{"num_hidden_layers": 15, "hidden_size": 448, "num_attention_heads": 7, "num_key_value_heads": 7, "head_dim": 64, "intermediate_size": 1024, "vocab_size": 2048, "hidden_act": "geglu", "norm": "rmsnorm", "norm_place": "peri", "norm_eps": 1e-05, "positions": "rope", "rope_theta": 10000.0, "rope_fraction": 1.0, "qk_norm": false, "attn_scale": 0.125, "bias": "none", "tie_word_embeddings": true, "parallel_block": false, "extras": ["capped logits"], "init": "orth", "init_std_qkv": 0.0294, "init_std_o": 0.00537, "init_std_up": 0.0294, "init_std_down": 0.00355, "optimizer": "adamw", "learning_rate": 0.000843, "beta1": 0.95, "beta2": 0.98, "weight_decay": 0.15, "lr_head": 0.00766, "max_grad_norm": 2.0, "warmup_steps": 337, "schedule": "wsd", "decay_fraction": 0.649, "decay_shape": "linear", "final_lr_fraction": 0.1, "batch_tokens": 65536, "max_seq_len": 512, "doc_mask": true, "train_tokens": 720100000, "max_steps": 10988, "dataset": "wikipedia_en"}
Each number is 128 + 24 x the weight over its row's rms, rounded and kept within 0 to 255. Layers, rows and columns count from 0. The size above them is the row's rms in percent of the matrix's.

# layer 12 MLP up, 1024x448, rms 0.0416, rows 742-803, columns 224-335
size [102  99 102 100 100 100  96 104 101  98  98 102  98 102 101 104  95 105  96  97 101 103 100  98 102  97 100 104 103 101  98  99 103  99 100 101 100 102 106 100  99  98  97  96 102  98 101  97  95  99  96  94 110  95 102  98  93  99  99 101  99 101]
[[134 146 137 107 147 187 162 170 130 114 123 113  97 118 128 118 153 134 138 133 111  76 111 114 100 132 115 148  81 140 148 105 133 130 108 114 114 186 127  89 123 130 150 141 117  84 121 156 139 104 161  95 124 115 169 101  87 105 128 133 134 121 142 121  85 124 141 146 131 133 141 122 144 136 117 125 102 126 148 132 184 106 152 144 136 131 177 140 133 150 135 169 135  72 124 147 133 153 183 119 126 132 147 116 112 154  88 165 117 115 127 100]
 [128 153 112 138 165 126 162 120 147 155  88 110 109 103 124 104 122 170 128 107  59 162 131 152 164 104 101 113 124 125 138  94 124 163 110 122  97 165 144 102 104  98 131 122 135 165 139 132 157 171 123 154 130 124  96 122 126 112 127 117 156  86 136 148  94 120  69 120 160 131 119  94 132  99  93 123  88 124 116 126 111 159  94 107 130 134 143 170 135 127 135 147 140 125 148 138 148 104 152  86 136  72 144 143 124  84 108 125  89 140 117 136]
 [127 119 133 142 104 119 131 159 155 141 175 149 117 128 117 161 173 110 142 107 115  79 112 129 146 143 143 101  91 106 118 140 133 142 127 117 130 135 122  95 130 130 180 129 132  91 128 100 132 111 127 109 157 160 135 194 164 130 140 135 151 138 120 205 123  77 107 156  99 188 121 169 166 141 113 172 137 108 118 107 115 137 106 101 129 143 107 115 140 177 126 132 175 165 170 129 144 106 164  89 129 138 140 131 148 138 103 144 134 151 154 131]
 [118 108 114 155 136 117  73  93 132 142 171 130 143 115 119 134 143 140  76 116 125 128 121 172  66 122 144 161 130 120 125  92  76 105 145 139 144  73 169 129 111 113 102 138 156 106 110  70 132 153 131 178 176 131 118 117 174  99 133 136  88 130  97 115 136 130 115 151 121 135 127 125  91 148 110 138 115 104  87 134  99 105 108 150 164 135 140 148 113 128 134 129 158 130 116 115 169 109 114 134 122 118 165 129  60 135 108  86 145  84 140 125]
 [149 142 169 159 113 146  97 133 145 134 186 199 104 104 113 105 134 189  95 157 129 150 142 145 144 147 129 161 166 115 137 142 149 160 131 142 118 126 165 114 155 116  46 147 110 137 134 136 111 176 123 163 109 139 138 134 147  98 128 116 114 139 145 154 106 113 176 124 157 113  95 125  76 165 105 186 128 145 137 162  71 143 150 102 138 136 129  84 145 133 139 140 131 148 135 128 138 124 143 134 135 112 142  88 138 110 163 145 158 138 151 111]
 [143 136 132 162 116 159 153  94 140 158 115 109  93 106 159  92 100 149 123 155  96 108 123 131 120 130 111  90 113 120 146 130 113 114 157 148 132 142 157 144 187 148  75 136 103 128 121  99 153 108 146 137 104 126 141 126 138 135  85 157 168 118 150  84 172 117 134 114 135 127 175  70 131 122 138 134 162 132 101 131 126 145 122 132 161 128 117 135 151 161 146 138 125 141 148 127 165 150 115 146 110  91 133 137 117 152 142 122 127 119  96  95]
 [ 65  78 101 122 181 131 149 116 161  86 125 163 153 101 161 106 126 116 130 135 145 145 116 115 116 176 164 140 101 112 127 135 158 131 149 146 112 136 103 115 173 152  76 127 137 106 146 127 176 118 146 132 109 128 159 118 129 107 156 103 146  93 110 135 145 179 141 119  93 138 158 103 114 115 130 128 124 124 129 134 140 145 142 134 151 132 137 138 131 112 176 116  60 150 139 153 136 134 146 120 157 150 109 163 159 139  90 113 145  43 158 103]
 [144 132 123 129 155  89  89 156 120 123 102 140 128  93 158  86 137 127 152 123 106 134 121 157 182 114 131 129 120 150 131 136 118  89 150 136 160 105 114 116 113 119  90 141 170 127  82 165 133  86 160 141 148 117 135  76  90 144 116 117 141 138 114 124 130 144 148 120 109 150  95 137 149 149 128 117 162  94 130 162 101 120 125 145 103 109 161 170 159 114 134 107  81 122  87 126 139 173 116 101 107 134 117 104 113 140  92 111  91 116 162 105]
 [129 106 129 134 142 141 136 123  94 166 109 168 165 125 131 124 113 126 118 115 148 110  97  80 122 161 117 125 114  92  85 113 140 106 103 159 110  94 124 111 138 100 147 144 101 135 122 127 154 130 130 160 113  97  66 108 157 141 174 146 166 122 150 140 129 169 130 113 133 147 128 104 149 178 128  87 135 109 153 146 164 108 147 118 101 148 107 116 136  95 143 131 154 151 146 140  75 133 166 109 134 125 124 117 137 153 166 147 137 105 113 121]
 [140  99 114 128 148 140  75 154 154 159 124  99 147 117 152 110 131 172 128 142  96 128 127 148 146 145 125 116 134  91 106 140 136 150 111 154 131 126 104 115 115 104 121 122 137 142 138 159  93 183 149 168 115 174 133  93 150  88 136 106  93  90 130 155 112 115 144 200 164 129 134 156 110 118 167 118  99 116 122 109 107 102  98 118 169 152 152  70 126 177 175 134 110 137 174 131 112 115 103 133 155 105 107 146 141 152 106  82 136 143 174 103]
 [133 117  84 144  97  70 159 121  96 146 109 112 100 115 125 131 135  97  96 108 127 109 147 163 120 124 136 166 171 163 163 127 157 120  94 102 126 147 106 132  77 108 139 149 146 108 121 137 119 133 160 127 136 128 117  98  76 130 155 139 166 116 190 150 102 151 145 147  94 101 126 118 121 112 144  97 119  96 102 180 127 173 145 113 159  82 142 137 149  89 166 144 111 177 146 120  98 105 147 124 126  85  84 112 100 127  98 152 147 134 164 164]
 [126 143 135 108 126 110 102 146 156 126 121 117 149 122 124 131 147 134 144 113 145 134 133 125 121 130  94 148 118 116 152 135 125  95 109 102 137  47 135 132 164 183 144  88 140  98 148 119 119 103  83 141 134  86 148 140 108 135 152  94 132 109  90 128 149 146 111 120 132  86  91 117 177 165 116  57 111 125 151 120  74 126 151 162  90 132  94  93 113 148  76 123 117 139 120 143 130 141 120 155 174 134 121 138 131 127  85 129 145 149 127 119]
 [105 106 135  85 125 138 142 132 139 135 131 154 133 119  82  65 165 121 132 124 138 157 111 124 117 106 135 119 125 145 126 152  80 102 118 129 160 161 142  90 126 151 146  68 116 150 146 123 146  60 129  96 121 135 157 130 179 122 114 139 136 121 123 112 149 126  89 148 145 108 166 124 139 138 157 123 111 102 134 146 153 126 130 111 124 109 102 119 181 130 130 138 118 107 152 177 105 105 119 138 125 118 113 160 153 109 131 130 149 140  84 117]
 [108 125 117 170 132 152 133 144 109 118 137 147 168 124  93  82 155  81 127  91 164 163  93 140 110 127 153 133 143  94 124  85 147 171 128 137  86 131 108  99 111 123 117 170  82 160 100 143 129 122 152 135 121 155 155 125 142 136 139 113 105 104 107 140 143 134 158 160 163 174 136 105  71 140 131 154 134 136 185 129 110 123 117 136 133 137 152 132 129 109 125 129 159  70 131 123 105 133 137 169 128 141 116 135 173 140 149 152 146 121 141  97]
 [164 157 140 142 110 104 106 114 128 125 144 134 123 152 164 114  81  87 160 112 148 152 129 148  88  97 112 149 130 107 119 106 118 117 132 157  77 180 115 106 107 107 114 184 122  84  92  93 139 126 103 119 150 134 101 126 125 123 158 131 103 164 168 125 149  96 159 111 125 136  93 153 166 142 137 138 109 153 126  90 137 121 152 136 134 136  88 141 113 120 136 115 124 129 177 121 141 132 171 134  82 189 129 126 125 172 103 131 115  94  87 129]
 [105 151  96 121  94 121 182 124  89 109 134 134 111 157 167 124 133 160 127 140 137 126 164 122 103 111  94 123 114 112 142 142 111 122 108 100 135 133 131  93 177 139 124 163 144 159 139 114 124  86 145 101 128 117 118 160 132 143 163 117 114 152 100 103  78 128 146 112 150  95 133 113 120 137 107 134 130 161 165 113 149  96  94 113 156 138 146 144 130 149  94  94 152 142  79 155 200 100  97 133 149 104 144  41 142  88 126  81 101 147 115 164]
 [169 103 120 123 109 108 119 156 101 113 124 134 115 123 120  65 108  69 129 102 136 172 124 144 149 160 145 130 159 116  83 195 148 119 180 139 122 130 182 134 162 121 109 133 125 134 120 152 113 149 141 114  82  85 139 132 118 123 128 145 149 103 121 103 156 147 172 148 143 118 177 147 114 141 102 128 134 154 106 177 148 139 109 101 106 139 144 156 130 116 113 159 108 167 123 113  83 126 113  97 127 144 131 165 122 144 147 118 128 131 126 104]
 [158 137 106 105 103 106 121 167 158 127 153 127 128 110 122 140 166  89 148 105 138 136 110  88 113 137 116 104 111 128 105 114 141  95  96 140 138 126 106 142 130 140  97 133  92 126 114 135 124 125 124 121 155 104 131  86 141 138 107 111  98  88 128 123 117  99 165 155 138 109 116  94 122 132 110 137 182 133  72 138 165  81 108 123 144 109 121 116 110 148 105 123  82 135 137 133 129 139 163 126 128 135 150 143 139  87 143 146 147 136 120 122]
 [ 89  79  98 163 128  87  92 130 140 125 140 117 119 145 137 119 117 118 109 123 138 143 147 133 122 129 187 125 147 169 121 149 151 105 130 122 167 142 190  98 151 130 131 155 133 116 108 103 161 120 106 112 138 133 139 152 119 123 106 132 129 156  97 128 163  99  80 107 157 163 108 160 132 119 117 139 120 111 123 114 105 108 116 159 102 104 128 123  94  95 122 170 149 100 140 110 113  78 118  91 127 115 110 124 131 114 143 153 117 119  97 164]
 [136 171 112 130 149 133 115 152 106 148 140 106 135 135 131 147 119 163 110 128  75  97 160 124 114 108 133 168 144 141 135 131 127  96 108 110 110 172 119 100 117 135 119 101 147 133 165 125 130 135 127 134 149 150 113 182 125 107 199 156 176 160 108 148 119 141 165 105 113 119 121 136 158 127 116 107 146 112 158  88 117 163 154 146 140 172 104 118  85 139 134 184 141 168 113 145 119  76 132 102 163 113 131 156 133 141 122 113 131 144 124  99]
 [ 99 135 142  77 155 131 155 132 158  97 128 108 125 166 136 146 153 161 138 143 132 163 140 155  88 114 129 146  91 114 131 152 122 171 104 169 117 169 150 129 121 139 104 106 138 125 108 113 138 117 110 135 122 141 115 138 148 111 145 155 125 133 162 116 143 121 117  90 147 184 101 148 114 112 119 120 141 120 108 126 169 136 125 134 113 120 146 151 136 128 116 164 147 133 144 127 123 109 131  93 110 195  90 111 158 103 144 107 103 124  97 102]
 [134  94 157 164 143 169 125 152 154 113 155 120  83 145 135 142 111  90 137 136 123 100 112 113 120 119  62 124 136  98 155 142 108 142 135 142 137 142 141 116 125 140 158 140 133 143 136 123 142 152 131 167  48 113  87 108  95 151 118 148 113  78 111 117 124 152 124  68  99  97 112 186 116 130 114 141 128 166 106 105 134  79 138 105 134 159 123 182 168 100 129 127 143 110 142 131 144 176 128 129 104 118 122 117 119 127 145  93 119 137 140  80]
 [147 107 118 123 112 130 135  95 124  83 161 140  90 139 188 140 135 122 128 124 184 145 119 136  77 138 116 113 133 137 119 150 151  80  76 124 101  98 146  97 163  88 154 137  76 123 156 136 119  76 124 102 121 130  73  94 112  97 117  87 167 131 124 131 102 116 146 141 125 120 100 136 159 146 126 119 118 104 114 122 105 123 116 118 135 111 115 108 133  96 104 123 124 150 124 109 133 166 116 152  77 146 132 118 148 148 114 126 126 163 135 124]
 [117 119 121  80 150 107 114  97 173  76  95 103 139 109 127 127  95 138 131 114 170 130 145 160 123 109  97 129 117 119 104 144 138  86 117 190 104 153 138 113  81 145 128 150 117  81 118 115 142 139  97  95 124 116 143 129 177 153 115 101  79 107 125 110  88 112 131 117 129 114 118 112 120 130 121 127 135 111 104 105  89 121 133 133 172 156 152  99 125 148 157 135 118 117 121 145 114 127 115 173 120 130 117 138 152 127 141 170 116 126 139 137]
 [120 108 120  83 111 153  75  97  94  87 135 160 119  86 113 121 150 137 121 151  99 146 149 135 103 102 105 103 130 147 143 158 116  98 122 157 138  66 151 127 122 123 145  81 135 150 122 104  95 110 137 118 142 119  76 133 146 154 118 119 131 152 129 122 110 130 147  88 114 148 163 112 130 178 173 152 131 115 156 144 117 158 143 102 155  75 129 132 141 137  97  87 153 123 143 142 118 103 101 141 150 165 150 149 108 103 159 108 107 168 102 122]
 [112 135 164 104 107 119 127 152 101 119 125 124 123 168 139  60  99 141 122 155 143 138 174 106 171 143 114 119 145 129 127 153  87 149 145 125 132 119 119 168 117  76  89  51 175 167 140 144 135 163 113 161 117 126 103 144 138 130  66 124 125 119 139 140 136 133  74 127 123  98 145 136 109 114 135 138 150 141 105 135 142 125  99 119 147 159 155 108 150 118 149 111  89 122 135 136 158 121  98 156 123 127 154 130  80  91 150 117 100 149 110 134]
 [104 103 146 133  96 116 102  97 130 151 117 144 127 119 109  69 120  98 148 102 136 153  79 152 145 146  95 137 103  96 148 116 109 119  93 109 162 108 152 158 101 117 134 121  73  83  78 127 169 125 149 174 160 137 107 138 125 137 114 149 167  89 101 145 158 119 151 150 141  96 146 122 120 172 173 131 115 118 125 123 142 119  95 107 145 165 125 128 130 144 180 113  83 158 177 139 160 135 123 106 128 102  95 128 159 156 146 125 180 138 152 108]
 [136 129 149 109 132 180 111 129 147 154 118 119 108 123 135 137 112 122 141 141 119 101 134 119 101 154 112 129 147 188  97 172 124 127 118 111 156 118 132 104 118 101 131 153 133  88 136 125 123 119 117 119 160 142 122 120 148 142 163 140 129 146 123 168 116 110 154 124 119 170 121 127 138 129 110  59 118 120 106 133 110 163 118 136 150  91 111 153 116 127 111 141 165  80 117 122 154 123 115 125 115 144 151 200 134 180  54 123 117 102 181 180]
 [135 103  91 133  99 136 130 125 127 162 162 118 140 135 116 100 112 153 140 168 135 127 127 172  90 134  85 101  98  80 101 129 141 134 138 156 147 141 117 131  98 132  97 151  96 139 130 152 103 150 154 109 156 109 123 153 113 146 121 104 132 134 141 121 135 121 108 104 156 123  67 121 123 122 110 147 171 158 133 126 138  92 144 101 141 159 110 100 107 111 146  92 122 158 141 119 129 133 156 154 150  87 112 147  81 130 136 145 161 134 129 107]
 [124 127 129 139 152 123 125 122 156 141 111 108 152 128 145 152  99 110 107 146 139 137 129 151 145 124 133 117 149 127  83 134 165  86 123 111  84 144 144 158 126 103 137 129 104  84 166 107 138 157 107 133  83 125 114 108 174 116 149 144  89  90 109 102 125 146 116 111 129  72 124  97 132 134  96 127 121 110 153 112 169 101 133 121 132 191 141 108 124  55 147 121 138  94 117 101 117 163 116 111 107 163 157 133  90 139 155 158 122 153 135 136]
 [135 174 140 130 134  97 117 156 105 120 141 139 161 160 126 116 124  93 117 149 137  79 155 143  98  99 156 152 159  95 105  83 107 111 132 110 109 117 124 166 125  85 106  74 134 140  99 118 139 130 153 161 114  70  82 161 103 143 174  82  90 136 208 114  76 134 153 117  82 138 107 144 144 140 165 137 130 128 123 121 109  61 140 105 115 129 100 167 110 122 109 127 145  98  97 129 137 139 115 130 131 123 142 119 116 139 141 116 105 148 105 157]
 [134 123  86  91 135 121 174 156 150 110 156 111 155 156 118 131  90 135 155 155 115 116 136 170 114 119 151 127 107 101 124 148 159 129 127 129 105 144 130 152 131 124 112 144  99 158 139 124 100 101 179 186  93 127  89 110 127 129 121 151 189 132 122 115 151 150 130  81  94 148  85 124 104 109 103 144 117 124 166 173 120 153 157 129  87  91 112 120 138 131 142 147 166 100 156 112 123 145  92 157 136 187 165 156 114 141 144 145 102  99 150  86]
 [151 131 134 166 149 159 146 155 127 151 131 105 141 117 135  97 163 142 116 170  81 141 111 124 142  86  95  84 138 113 117 153 133 141 141 157 116 109 101 113 107 106 162 145 152 125 113 122 115 139 137 152 115 118 127  80 178  78 145 157  94  93  99 150 168 111 141 109 132  91 140 142  79 113 141 109 109 154 136 147 140 155 127 112 112 149 122  98 127 107 146 115 123 146  95 105 133 169 122 149 117  91 136  98 115 142 118 114 109  80 133 136]
 [118  82 134 109 139 130 165 120 157 138  90 122 152 127  76  87 137 142 135 100 149 125 111 114 108  98 144 113 138 137 141 132 131 177 141 137 129 138  94 139 172 152 148 139 111 158 148 153 132 147 126  71 144 128 168 131 133 121 123  95  94 150 117 127 144  68 121 121 166 119 139 114 124 147 162 111 130 151 160 177 118 113 170 117 154 120 133 111 120 128  87 144 124 136 149 118 121 113 109 145 133 128 119 100 134 137 141 177 125 137 153 154]
 [ 87 108 174 122 106 122 119 147  83 103 129 162 143 145 176 130 159 151 124 132 121 152 139 152 140 112  92 109 161 111 155 109 115 169 123 124 114 160 139  97 153 122 151 108 130 183 134  99 136 107 116 156 128 128  75 153  80 145 144 149 131 116 160 107 134 132 135  94 107 109 125 139 133 152 119  89 137  95 160  98  81 108 105 100 122 143 114 152 114 127 149 175 117 137 122 107 120 147 129 127 121  95 143 117 158 106 142 138 181 121 138 118]
 [112 138 108 127 160 136 131 122 115  94 161 179 114 130 138 160 107 120 149 120 118 160 122 138 151 163 125 102 145  85 119 129 157 148 134 118 136 180 132 139 136  78  94 110 125 143 175 129 109 144 136 117 148 165 135 138 143 112 131 117 130 143  71 157 124 157  83 142 144  99 130 134 107 147 150 118 138 142 112 146 113 173 149 113 159  99 110 145 113  80 142 127 177 107 159 144 145 156 104 104 124 123 124 142 108 148 134 130  89 115 135  84]
 [123  99 109  94 100 137 132 128 123  98 118 117 114 129 142 135 144 134  86 112 135 165 110 146 152  97 162 138 101 126 117  94  97  95 132 120 129 150 110 158 163 160 140 128 131 105 111 141 154 124 107 115  95 119  99 179 134 103  95 114 159 105  98 116 126 130 134 109  86  87  97 128 111 121 111 152 180 132 156 139 147 128 156 136 103 151 171 113  69 130 143 124 139 131 120 118 142 111 143 129  58 120 155 126 161 113  68 170 111 157 134 131]
 [114 144 158  95 149 101 142 161 178 162 127 119  89 103 126 115  94 153 131 149 153 184 106 151 106 148 135 124  98 115 105 111 145 144 126 182 139 121 104 119 104 127 137 125 114 165 188 110 157 124 104 145 155 104 102 124 128 106 140 121 101  76 157 108 114 138 119 115 128 133 137  92  65  72 174 161 135 130 137 162 139 146 126 101 143 158 101 140 121 100  98 123 101 146 162 129 146 116 132 112 146 167 154  83 127 128 166 120 129 113 113 105]
 [132 129 101 101  92 126 135 159 126 127 116 119 116 166  92 135 133 117 143 188 149  89 135 141 140 120 134 111 146 186 128 102 129 166 107 122 116  72 110 138 134 180 174 100  86  96 193 116 152 120  77 158 134 120 109 166 112 108 136 134 127 153 104 129 147 138 133 161 139 125 122 151 124 137  97 126 150 106 102 121 119 121 147 128 131 143 107 150 134 125 139 131  97 120 211 118 141 131 130  97 139 117 126 118 144 132 130 150 122 122 113 110]
 [113 134 121  76 131  84 177 132 124  90 159 142 188 107 143 151 120 146 131 123  93 135 118 200 123 100  99 156 133 159 196  90 122 162 162 122 146 120 146 144 146  81 126 129 104 101 126 135 107 147 171 125 114 126 109 143 167 126 119 133 145 151 120 117 139 164 134 137 137 128  99 102 132 111 132 102 124 160 136 138 146 126 118 170 120 135 109 126 118 107 152 135 113 145 121 125  91 130 162 112 126 171 152  91 105 122 136 135 164  93 119  86]
 [109  96 161 128 151 152 118 141 158 156 162  91 141 155 160 100 136 154 141 120 147 106 140  95 153 134 145 139 173 127 116 111 160  98 155  82 105 154 109 133 122 156 128 108 108 129 120  93 106 157 141 134 160 135 161 117 130 146 115 122  90 163 157 149 155 125 128 127 143  84  89 112 129 139 153 128 129 107 102 132 132 134 111 127 123 149 129 125 137 121 103  98 104 118 107 138 116 147 112  80 110 131 118 146 120 107 115  88 114 145 169 134]
 [129 128 133 168 178  84 208 101  76 107 142 135 120  98  90 124 122 163 106 176 132 117 108 152  98 135 161 141 151  71 134  95 132 139 106 134 137 144 168 134 105 129 131 141 146 139 122 126 158 126 182 167 106 150 151 116 141 154 124 125 120 170 153 160 118 106 152 123 150 134 173 100 118 152 108 133 131  82 106 121 157  92 127 128 126  99 147 107 110 113 137 123 114 172 136 159 150 146 137 116 151 153 110 140 199 113 114  90 138 150 125 132]
 [111 109 119 166 168 146  97  91 130 130 131 134 160 110 118 105 110  96 132 160 165 122 101 140  83 135 127 127 103 168  86 107 116 104 125 112 134 122 102  98 195 146  92 119 153 101 169 136 109 112 113 120 179 143 129 109 162 142 150 135 147 129 102 146  89  83 138  86 136 103 106 168 120 165 100 111 120 136 186 132 125 150 172 139 182 157 119 111  76 164 113 122 120 134  86 160 141 141 118 116 108 161 114 126 148 117 135 138 124 135  73  81]
 [109 142 160 122 141 113 133 163 114 139 147 134 174 164 165 124 121 161 135 119 139 110 137 112 126 106 125  96 190 132 125  98 116  97 124 130 135 118 120 114  95 148 124 117 141 140 119 160 113 118 133 119 125  91 109 142 101 138 143 127 143 112 159 117 116 147 144 151 122 126 150 136 176 110  75 113  98 152 156 137 114 118  86  81 139 173  81 160 116 132 108 159 125 124 132 134  95  59 170 153 119  66 106 140 125  99 150 146  99 147  97  91]
 [152 121 118 118 139 116 152 104  93 149 164 149 100 171 165 143 150 119 146 102  83 128 140 176  81 128 104 106 115 128 153 151 126 121 138 114 142 117 121 115 119 123 154 130 111 130 117 130 116 150 176 164 159 137 123 117 135 111 122 149 116 122  90 107 147 124 131  94 129 113  82 135 127 141 126 116  99 123 116 142 151 128 121 126 121 110 133 106 163 160 170 127 107 118 117 111 127 152 123 129 125 130 143 171 127 167 136 128 127 135 102  97]
 [111  95 147 132  76  88  95 196 119 133 123 168 126  98 115 118 151 129 139 120 135 132 127 130 120 152 131 159 104  98 111 144 125  94 121 105 115 147  90 129 112 135 146 131 123 154 156 121 159 139 145 122 137  92 107  94 108 105 119 140 164 166 172 142 125 157 183 128 126 127 126 113 108 130 141 108 143 107 112 114 111  55 104 120 118 136 148  89 117 158 103 157 124 140 114 116 106  61  97 142 119 160 139 102 137 129 133 145 127 158  99 109]
 [116 111 147 108 156 108 100  96 123 100 133 151 117 124  99  98 163 107 159 121 106  93 155 142 157 102 147 137 116 141 136 172  67 150 124  89 115 113 119 135 125 135 169 108 121 141 125 181 138 158 110 143 121 119 149  92 111  85 106 124 173 113 155 115 151 127 128 149 113 101 129 131 139 122 101 128 106 162 115 129 103 118  85 187 161  94 128 126 166 108 113  93  96 123 127 158 144 129 107 120 154 120 155 120 136 163  93 113 141 108  81 157]
 [162 141 138  95 123 113 151 135  95 140 109 129 147 114 123 131 120 132 101 140 149  93 123 129 158 146 108 135 116 107 145 115 126 138 168  88 137 144 106 170 126 115 156  69 141 118 109 117 135 128  92 142 155 115 143 115 120 149 116 111  87 111 140  63  93 123 160 132 114 137 112 117 136 135 147 109 153 120  78 145 174 142  97 157 171  70  91 146 121 128 108 107 141 123  90 135 135 121  74  64 119 168 114  88 107  75 119 117 103 123 120 121]
 [110 148  91 137  97 107 133 155 102 119 175 140  80 109 140  80 101 134 139 134 136  88 133  71 101 128 127 117 136 142 111  75 119 137 122  81  87 128 102 113 132 136 120 110 121 153 131 141  90 149 110 145 147 131 101 142 153 131 139 129 107 104 105 102 107 131 160 174 164  89  87 145 143 147 132 125 121 111  98 124 141 130  86 115 110 124 109 126 111 145  97 148 112 124 128 129 111 133 174 103 153 108 169 121 130 155 125 100 106 132 121 176]
 [165 128 157 111 134 139 128 131 155 119 121 109 136 141 142  94 161 111 128 153 112 148  94  93 153 156 138 111 113 106 140 121 165 102 153 120 142 124  76 134 124 129 120 128 119 130 158 126  84 180 123 122 138  78 120  92  82 119 121 123 118 117 152 123 123 154 129 141 147 146 191 136  95 144 113 131 124 154 139 133 125  85  75 135 111  93 159 166 117 132 140 129  96 114  83 120 117 144 143 177  76 154  96 150 117  64 127 133 171 179 120 170]
 [127 148 122 154 117 109 117 108 113 114 135 121 134 163  93 163 109 134  82 146 148 163 119 121 114  91 112 169 164 162 121 181 140 115 176 110 134 159 133 122  79 129 129 152 125 137  89 152 122 124 167 115 148 142 170 143 138 112 140  98 168 131 135 152 163 123 172 112  87 124 127 128 130 109 138 133 137 164 141 133 114 144 121 160 105 143 156  71 132 104  80 118  93 109 110 123 141 101 138 135 136 131 114 100 103  81 140 141 107  78 129 123]
 [113 112 174 114 102 103 130 106 145 155 149 128 103 121  74 137 152 143 129 114 131 125 171 149 149 117  89 128  99 137 118 132 133 144  72 120 149 107 158 162 172 130 108 134 104  90 130 142  72  89 140 101 125  85 110 127 151 159 112 150 112 139 154 106 119  98 143 117 102 130 145 190 115 104 118 123 158  89 104 156 139  76 113 114 110 126 166 131 162 140 178 114 108 148 133 115 101 148 135 109 134 140 128 143 125 155 101 105 114 148 145 130]
 [156 151 101 165 121 134 150 138 176 141 127 148 157 137 146  96  86 104 165 127 101 145 131 115 113 143 138 135 179 107 132 131 155 152  95 138  94 122 133 135 164 131 115 106 120 113 119 119 116  96 136 142 171 153 110 155 159 114 122 126 121 136 127 147 103 103 149 103 144 117 127 105  92 135  88  89 133 110 116  98 126 102  96 138 109 122 117 124 132 122 112 147 131 128 155 115 150 140 143 121 113 146  93 111 133 134 146 137  97 146 112 134]
 [134 147 156 166 139 126 104 101 121 144 159 108 142 174 107 168 118 107 103 149 182 169  83 137 102 115 122 127 126 139 116 106 138 125 152 141 162 122 134 147 187 156  61 129 123 140 124 124 124 116 137 142 152 126 161 123 145 163 123 116 131 151 163 131 109 138 104 103 105 136 151 126 122 106 117 146 146 161 129 144 120 120 141 146 172 128 131 137 148 142 130 142 121 140 137 106 125  56  91 166  88 131 126 133 146 132 111 152 150 121 110 119]
 [118 121  89 110 148 141 118 148 144 125  75 107 133 127 112 140 119 123 160 133 134 130 155 122 116 151 176 118 121 106  68 126 143 103 167 153 127 139 150 120 119 119 125 155 114 120 114  96 122  91 147 107 114 144 145 131 142 146 138 106 148 178 124 108 169 137 167 164 106 124 150 153 100 118  96 148 159 118 117  93 127 136 115 177 154  68 123 160  98 149 147 140  80 115 165 137  92 143 102 149 134 117 141 107 172 109 111 115 117  92 140 113]
 [ 98 101  95 138 185 159 115 125 105 151 115 146 102 164 150 100 108 190 115 167 125 151 146 128 159  85 192 139  91 129  99 145 147 139 100 160  98 147 118 158 170 144 136 114 149 142  74 123 156 109  74 102 116 171  99 135 151 139 112 166 137  92 130 123 141  98 132 104 136  84  84 135  79 134  92 127 149 104 176 142  99 146 132 134 112 135 155 164 123 136 114 148 111 126 161 116 131 139 136 160 133 132 157  80 117 189 144 162 111  89 153 118]
 [112  72 122  60  80  84 116 169 102 116 117 114 130  79  74 112 135 116 141  94 116 114 100 117 113 119 158 122 117 125  81 124  90 160 115 124 127 147 107 100 118 161 111 139 148 146 163 106 140 139 116 118 115 153 104 150 145  64 112 157 111 112 100 165  85 173 116 109  90 147 136 155 149 175 117  88 152 109 162  95 125 115 121 122 115 164 122 166 152 117 140 121 109 127 140 123 166 130 119 143 127 139 139 165 136 106  73 124 133 131 119 140]
 [102 152 108 159 169 151 123 156 137 198 156 165 115 137 119  87 147 114 118  85  83 147 150 159 165 127 129 130 146 127 174 113 127  96 114 154 110 121 108 131 120  90 130 108 109  72 111 143  96 154  98 106 128 110 137 110 158 110  64  87  96 163 134 126 156 140 164 138 121 149 146 180 137 141 128 172 113 108 114 123 161 106  81 114  66 121 129 141 157 105 148 109 100 167 113 139 102 143 154 129  87 128 139 128 122 170 126 143 142 167 142 100]
 [133 140 145 150 110 168 153  98  83 144 122 112 139  91  83 113 146 121 150 147 130 102  77 111 115 169 121 128 139 159 112 151 150 112 107  78 128 138 156 107 149  91 156 141 165  83 148 144 120  97 118 109 148 153 146 109 113 149 127 126 148 131  91 134 120 148 132  79 114 134 162 112 131 129 142 136 126  94 135 131 111 129 125 102 117 141  81 120 120 137 131 157 138 113 108 128 182 133 119 106 180  93  97 145 118 122 115  98 152 124 134  93]
 [ 94 161 137 130 120 139 171 113  95 136 138 148 148 159 157 146 121 131 122 154 132 130 125 142 134 121 128 106 149 110 128 144 148 159 150 152 108 116 159 127 146 121 139 134 110 105 155 157 122 106 130 139 159 159 133  97  92 100 138 125  87 123 100  89 115 103 157 112 181 126 118 110 115 128 100 164 101 161 173  93 117 118 114 132 143 139 137  87 139 131 136 133 118  65 140 158 130 170 145 100 180 113 149 179 110 123 132 122 116 126 114 102]
 [134 123 146 136 101 116  99 141  94  99 112 140 119 160  97 136 150 135 125  85 114 108 115 107 132 121 174 110 165 126 116 124  52  86 127 113 155 129 123  99 123 130 148  90  94 102  91 169 103 135 144 103 157 127 164 117 172 123 130 129  79 163  95 159 128 157 119  73 145 134 138 113 127 149 155 112 137 106 135  66 137  89 130  97  98 165 151 125 122 156 133 149 163 156 131 122 141 165 125 172 122  87 119  73 118 158 144 133 112 126 160 165]
 [131 122 104 163 145 104 117 114  95  89 160 138 122 153 140 139 113 153 162 151 113  98 118 109 128 141 109 140 137 116 114 119 129 160 115 154  89 130 101 155 113 138 173 152 188 152 114 148 161 143 131  90 147 154 127 125 100 103 185 129 129 132 132 120 137 133  97  94 126 151 132 166 114 117  95 146 144 137 131 153 115 143 182 124 169 102 135 131 125 102 133 106 124 102 155 139  79 100 129 163 128 114  97 129 137 110 145 148 114 155  87 127]]